config.toml
d_model = 384
norm = "layernorm"
positions = "learned"
tie_embeddings = true
parallel_block = false
init_std_o = 0.0214
lr_mult_o = 3.0
warmup_steps = 200
decay_fraction = 0.618
decay_shape = "sqrt"
doc_mask = true
steps = 9815
Each number is 50 + 10 x the weight over its row's rms, rounded and kept within 0 to 99. Layers, rows and columns count from 0. The size before them is the row's rms in percent of the matrix's.

# layer 2 MLP up, 1536x384, rms 0.0853, rows 905-921, columns 288-383
107:48 29 61 63 35 39 65 60 32 40 62 52 67 56 36 40 47 41 62 48 43 46 53 49 48 56 36 63 60 43 53 38 34 54 55 46 58 57 60 40 52 41 47 40 43 55 49 43 50 49 61 42 40 43 45 25 62 57 41 32 44 51 40 80 51 47 61 57 62 60 37 47 48 60 49 18 53 27 51 32 54 40 47 57 43 43 55 58 58 40 63 52 66 29 46 63
098:52 45 64 54 54 56 40 49 59 47 48 31 69 50 46 42 60 44 46 51 52 47 59 56 42 64 53 55 44 57 51 65 55 52 54 52 31 48 53 46 52 59 69 57 56 57 56 35 35 59 56 39 42 55 42 49 44 57 53 43 56 46 45 48 63 41 59 53 34 68 32 50 53 30 54 35 57 53 56 53 53 59 58 52 45 46 42 45 26 56 46 42 50 49 46 39
103:53 62 59 47 37 55 52 56 24 47 64 49 60 44 44 60 53 59 51 56 44 48 66 36 35 49 49 28 40 61 56 59 46 48 62 59 46 45 48 53 50 55 34 41 52 49 48 61 50 51 64 32 46 59 53 42 50 59 41 51 42 48 38 28 47 60 47 58 37 54 52 52 61 57 71 48 46 34 53 35 45 56 50 29 56 37 52 57 51 30 67 46 61 48 39 34
106:43 54 48 38 53 34 51 81 53 54 42 59 42 51 59 34 48 55 46 58 55 63 42 63 49 42 39 41 53 40 44 39 58 40 54 56 50 63 52 43 53 58 65 57 44 37 55 57 33 55 48 47 51 59 50 64 53 32 39 67 55 38 54 50 47 41 70 58 50 55 65 64 50 56 64 44 48 41 55 31 51 47 60 35 36 46 63 55 53 42 53 64 56 47 62 46
097:43 61 47 39 47 43 54 55 46 58 30 39 54 39 30 59 52 51 46 29 41 43 17 40 28 25 63 46 51 57 56 48 62 60 51 49 53 44 44 60 59 52 48 37 58 49 58 56 45 60 53 41 44 45 64 51 29 54 35 52 50 45 43 66 55 48 52 46 46 60 56 39 52 53 53 56 37 35 71 39 64 44 43 55 56 38 49 47 49 45 57 43 35 37 52 33
105:48 50 50 53 50 33 59 49 49 32 56 52 53 44 40 58 41 52 61 37 57 60 64 46 58 31 46 31 44 46 58 35 38 45 64 68 52 67 49 39 38 41 60 47 68 42 40 50 46 46 43 51 54 62 54 54 57 62 61 54 60 55 59 37 41 68 45 67 33 52 43 57 46 59 49 72 40 41 56 53 51 52 56 42 32 41 47 46 55 33 47 43 44 59 64 36
086:57 72 55 44 50 61 40 57 79 56 58 63 64 66 49 54 77 39 47 53 54 27 55 46 65 69 37 46 71 41 51 46 41 51 36 47 50 54 54 44 40 50 41 53 66 60 44 48 61 63 42 40 45 43 50 57 52 36 29 34 30 35 59 48 56 54 59 45 38 30 51 35 45 47 50 59 59 43 47 42 46 39 33 29 57 73 55 45 52 61 64 54 60 64 56 49
105:49 66 67 39 33 85 52 64 44 48 63 34 47 44 54 30 55 42 51 60 39 48 49 58 40 37 62 35 57 58 64 41 44 49 31 64 45 61 38 37 52 51 63 40 63 40 61 42 65 43 44 39 71 42 50 41 51 53 66 48 51 56 52 58 63 44 35 56 43 56 66 35 67 49 55 59 45 50 55 42 52 42 34 61 49 48 57 54 59 69 32 66 41 59 48 49
095:47 55 79 51 48 39 51 54 32 51 41 55 36 38 47 51 41 49 65 33 61 27 57 49 49 53 52 53 53 39 63 44 50 37 66 45 68 64 44 50 47 58 65 54 52 30 47 43 66 53 63 45 56 37 76 62 64 63 34 51 53 35 40 49 57 61 44 50 43 60 45 48 52 50 62 44 48 58 42 56 65 50 44 49 62 58 25 72 72 46 54 22 37 38 32 57
095:56 45 29 41 44 64 24 64 45 36 48 63 46 43 60 47 49 47 42 39 50 59 53 29 45 53 52 45 46 39 42 71 44 45 54 41 45 63 57 44 44 42 61 46 58 41 63 57 46 50 51 42 65 47 37 57 52 57 49 55 40 29 37 66 48 52 47 57 47 55 58 49 55 44 60 33 42 56 59 72 56 37 49 45 52 50 47 45 47 56 57 69 51 55 40 62
102:55 37 48 61 50 47 49 45 51 73 53 30 49 69 53 47 54 54 45 45 37 47 48 53 61 50 35 66 42 25 39 53 46 35 38 52 62 38 42 32 40 30 53 42 52 58 35 54 56 56 46 61 47 53 59 58 49 39 38 47 56 57 53 34 53 39 46 46 60 51 39 56 55 42 29 37 45 54 52 33 47 47 51 39 44 46 59 54 36 59 64 44 48 54 66 56
110:70 61 45 58 41 73 55 55 51 53 61 36 54 63 55 41 58 58 46 41 56 46 39 51 41 43 52 42 53 44 35 49 52 48 46 48 42 63 34 62 48 66 38 52 74 48 35 44 46 51 44 43 60 46 59 67 54 48 46 48 55 34 68 52 66 52 52 30 43 48 42 51 55 69 37 48 31 43 53 31 41 39 46 58 58 39 57 65 52 61 46 45 62 50 44 47
094:46 40 38 35 38 47 64 53 55 38 47 46 33 34 40 58 39 65 40 42 32 51 37 58 47 55 44 54 42 57 43 51 45 48 65 53 42 52 57 60 54 43 48 55 34 67 47 55 44 84 59 49 49 31 47 33 44 58 55 48 57 50 63 47 43 32 39 43 62 49 41 52 43 52 21 33 62 61 57 37 58 33 67 44 57 61 45 47 45 59 53 50 31 50 32 69
109:42 58 58 51 65 47 60 52 55 46 51 69 37 48 44 42 51 50 38 31 52 38 51 51 63 40 50 49 54 46 34 46 48 55 66 47 48 68 49 52 37 43 34 35 48 43 46 61 50 42 61 67 53 52 54 62 39 66 55 47 58 47 52 52 44 49 49 66 63 49 43 39 56 66 54 43 50 45 46 62 45 46 46 41 52 43 56 65 52 64 45 41 46 61 45 38
097:51 42 41 57 41 57 32 47 69 45 39 60 59 41 53 55 53 48 43 49 55 66 58 38 56 46 55 53 61 40 52 52 58 49 51 44 42 52 45 69 56 56 40 56 39 51 47 43 49 53 42 62 51 68 55 39 55 39 39 46 75 38 53 41 53 37 34 52 54 52 52 48 43 65 44 35 45 54 41 56 55 43 59 57 67 28 56 62 48 78 51 46 40 51 49 47
102:49 63 56 39 48 47 28 51 32 43 49 55 29 48 62 55 49 58 58 39 46 51 37 36 68 37 60 53 45 45 42 37 44 73 54 36 59 72 39 59 61 44 58 36 55 52 63 71 76 57 53 73 61 51 45 51 57 41 47 59 49 47 34 47 48 44 54 57 51 47 49 39 36 39 43 62 59 64 53 41 52 40 42 44 59 65 54 51 54 61 49 64 50 41 48 56
104:36 56 40 54 37 46 46 55 49 36 55 49 46 67 67 37 43 52 62 42 57 44 55 48 37 35 38 60 57 37 37 52 61 59 45 35 51 40 34 45 40 50 32 69 52 41 56 51 40 50 68 66 62 66 48 57 54 61 54 39 62 72 47 54 46 48 51 55 46 59 31 33 42 45 39 31 57 37 47 43 40 42 46 51 43 37 50 36 59 45 55 52 44 52 59 43
# layer 2 MLP down (transposed), 1536x384, rms 0.0844, rows 905-921, columns 288-383
103:40 48 49 43 39 52 69 42 46 53 65 46 46 44 48 61 50 41 42 31 33 62 52 48 42 62 52 52 61 37 28 55 32 52 38 46 57 58 65 60 71 67 43 57 50 46 46 36 40 58 65 49 51 50 46 57 55 47 59 55 51 63 41 52 44 35 39 38 36 49 58 49 48 51 58 54 61 58 76 71 50 38 61 55 51 33 65 39 44 68 47 36 46 51 54 50
110:56 57 65 70 59 52 51 57 46 50 38 38 59 45 54 47 36 91 76 57 37 48 49 51 57 38 44 37 55 52 40 63 57 60 61 48 46 42 49 61 50 41 50 56 65 52 49 56 67 48 61 45 45 47 27 48 35 39 54 53 55 60 48 41 61 50 68 49 43 58 35 45 36 55 47 51 50 59 50 58 45 56 57 55 46 37 48 47 38 36 46 65 48 62 45 54
096:44 49 31 45 53 48 36 54 52 52 34 33 65 50 52 57 51 65 37 46 60 40 48 73 51 57 58 57 43 55 54 70 47 46 61 50 63 43 46 51 53 52 43 41 42 33 71 47 54 56 67 54 64 43 48 53 28 54 48 65 56 36 48 43 57 44 56 50 45 17 50 50 59 63 49 55 54 55 80 36 62 53 54 58 47 64 29 44 40 55 51 40 63 44 70 56
115:47 71 63 39 31 42 57 38 37 55 47 59 40 38 36 50 50 52 43 39 53 55 37 58 25 37 45 64 47 48 57 53 67 44 57 62 58 30 52 38 32 64 41 48 50 38 46 24 43 47 54 49 64 38 53 51 39 57 46 63 49 48 49 39 38 38 47 54 36 53 47 41 49 62 50 55 58 67 47 51 48 41 46 54 54 47 63 60 40 55 37 47 71 41 47 58
091:41 66 44 61 38 53 61 51 52 70 55 56 45 54 53 54 46 57 67 38 43 42 59 49 35 62 52 43 34 49 66 39 42 48 61 48 51 66 58 48 57 37 49 38 47 52 60 35 25 62 56 41 62 43 34 44 46 72 53 49 39 63 61 39 55 44 55 65 49 54 48 42 55 42 61 44 41 57 37 66 66 44 43 30 42 48 39 52 39 56 30 49 42 73 58 59
097:21 49 45 59 79 53 44 34 45 45 60 55 39 51 29 53 45 65 71 60 61 64 64 42 49 62 61 57 43 62 62 51 53 50 45 55 39 55 55 35 56 42 40 31 40 58 45 48 40 55 57 61 49 52 35 34 61 55 48 37 53 47 43 49 41 47 69 62 67 43 44 33 53 53 46 54 35 38 52 53 50 65 46 58 18 51 72 42 55 54 47 42 54 51 58 57
094:34 43 51 48 69 44 42 49 44 48 43 45 59 40 59 52 59 49 62 68 50 49 37 45 68 52 56 49 72 57 48 42 52 57 40 53 62 49 43 58 51 37 39 38 43 61 49 53 55 72 56 45 55 59 53 67 55 50 37 31 36 41 53 29 53 39 48 50 59 55 44 46 48 38 53 72 39 59 43 59 70 42 44 49 55 63 46 61 65 50 45 36 48 54 50 59
101:47 50 48 49 49 44 44 48 41 71 44 49 49 53 48 48 47 43 57 42 45 53 51 53 47 72 40 48 53 56 53 43 42 46 57 53 50 50 55 59 39 38 49 36 50 58 32 42 56 48 47 42 57 46 60 39 43 53 51 47 60 59 41 50 65 22 66 36 48 78 69 51 53 30 39 49 70 49 55 58 49 39 51 50 65 48 60 61 37 45 55 45 43 40 44 44
099:55 48 59 32 52 49 52 68 46 35 45 44 38 49 50 46 65 51 53 42 58 65 57 43 62 51 48 48 39 61 48 52 51 57 33 47 55 46 47 57 57 33 47 49 52 50 65 59 63 49 46 39 41 28 45 49 46 64 44 51 63 59 51 48 55 65 47 29 30 48 54 64 39 45 41 39 32 55 55 55 44 52 39 43 51 50 51 52 48 46 46 45 66 51 67 48
112:64 51 38 51 47 36 61 28 60 56 50 47 49 39 33 61 50 36 52 52 52 51 49 32 39 48 49 30 45 67 48 50 43 52 35 48 59 34 55 43 48 56 45 55 37 62 52 53 40 49 55 47 54 49 41 74 51 43 40 48 59 48 56 57 65 54 72 69 57 59 42 66 49 74 29 34 50 42 51 40 60 50 46 34 28 40 56 58 51 43 46 57 50 57 44 45
094:43 36 55 53 53 63 59 37 68 62 59 56 46 64 32 60 47 56 42 39 62 54 46 69 49 57 47 47 54 30 35 37 59 58 56 50 49 50 42 51 47 36 50 43 68 48 52 29 58 53 44 80 59 55 52 50 29 21 42 45 40 62 53 25 63 45 53 43 57 56 61 28 40 58 42 50 49 41 57 57 60 51 54 43 36 45 42 52 45 59 47 45 57 53 56 52
104:52 32 65 50 42 47 61 40 49 67 43 60 39 47 49 41 60 46 50 51 69 38 64 54 52 58 51 58 48 45 41 61 55 66 53 53 51 51 52 57 37 48 47 59 72 46 42 61 61 46 49 36 51 43 52 56 58 69 55 47 49 40 56 51 46 52 44 50 36 46 60 42 48 65 50 59 54 44 59 59 33 68 35 41 38 57 57 37 49 39 60 59 45 61 56 43
096:34 38 48 65 40 61 49 42 57 38 46 54 29 51 61 33 34 64 56 45 43 62 41 61 71 44 27 31 46 51 48 67 49 59 39 56 59 45 38 39 27 44 62 35 58 55 56 46 56 51 29 52 62 49 44 44 53 65 53 44 51 38 39 46 54 62 49 50 48 56 64 43 41 41 53 59 47 44 32 39 60 53 53 54 60 54 56 45 61 45 35 45 51 51 49 56
105:47 37 40 49 36 35 59 65 52 46 66 61 54 52 57 55 60 65 39 53 62 42 47 70 50 48 43 55 52 48 57 44 53 63 39 46 54 62 59 36 37 38 53 53 65 61 67 50 50 58 63 48 27 58 73 52 65 44 46 45 57 47 31 33 46 63 52 52 35 58 55 48 39 64 50 37 54 60 41 54 53 47 36 59 35 55 46 47 37 61 42 37 63 39 46 28
097:34 60 49 40 65 57 55 46 60 62 61 30 38 66 60 49 50 31 51 42 46 44 53 46 50 57 39 46 53 62 53 48 61 29 57 45 54 49 68 57 39 45 22 63 58 46 64 47 53 53 43 38 58 52 51 31 44 47 55 47 58 39 52 50 73 58 57 45 59 51 52 53 61 41 49 53 58 46 67 72 34 54 64 48 52 58 50 33 37 45 47 58 50 51 51 56
101:66 41 54 42 73 62 59 38 54 38 71 65 50 37 46 73 44 44 44 62 46 44 34 43 47 62 61 38 46 55 51 44 54 37 47 37 58 46 37 55 65 50 56 47 52 60 43 51 46 49 37 47 58 38 48 62 44 43 61 58 72 47 59 41 59 45 29 48 51 59 28 53 55 52 65 58 33 55 49 48 48 43 31 45 43 50 49 49 54 60 52 65 65 57 67 54
100:44 46 34 24 49 55 43 57 20 62 57 51 55 50 52 68 53 65 48 76 54 60 38 42 54 57 43 44 51 37 48 45 61 43 55 35 51 37 50 56 40 61 37 66 58 36 62 63 51 37 56 42 49 45 64 50 60 35 43 43 61 43 63 47 35 49 55 47 46 52 44 44 63 49 57 59 55 35 56 58 41 55 65 62 58 64 47 56 59 51 64 43 49 36 57 62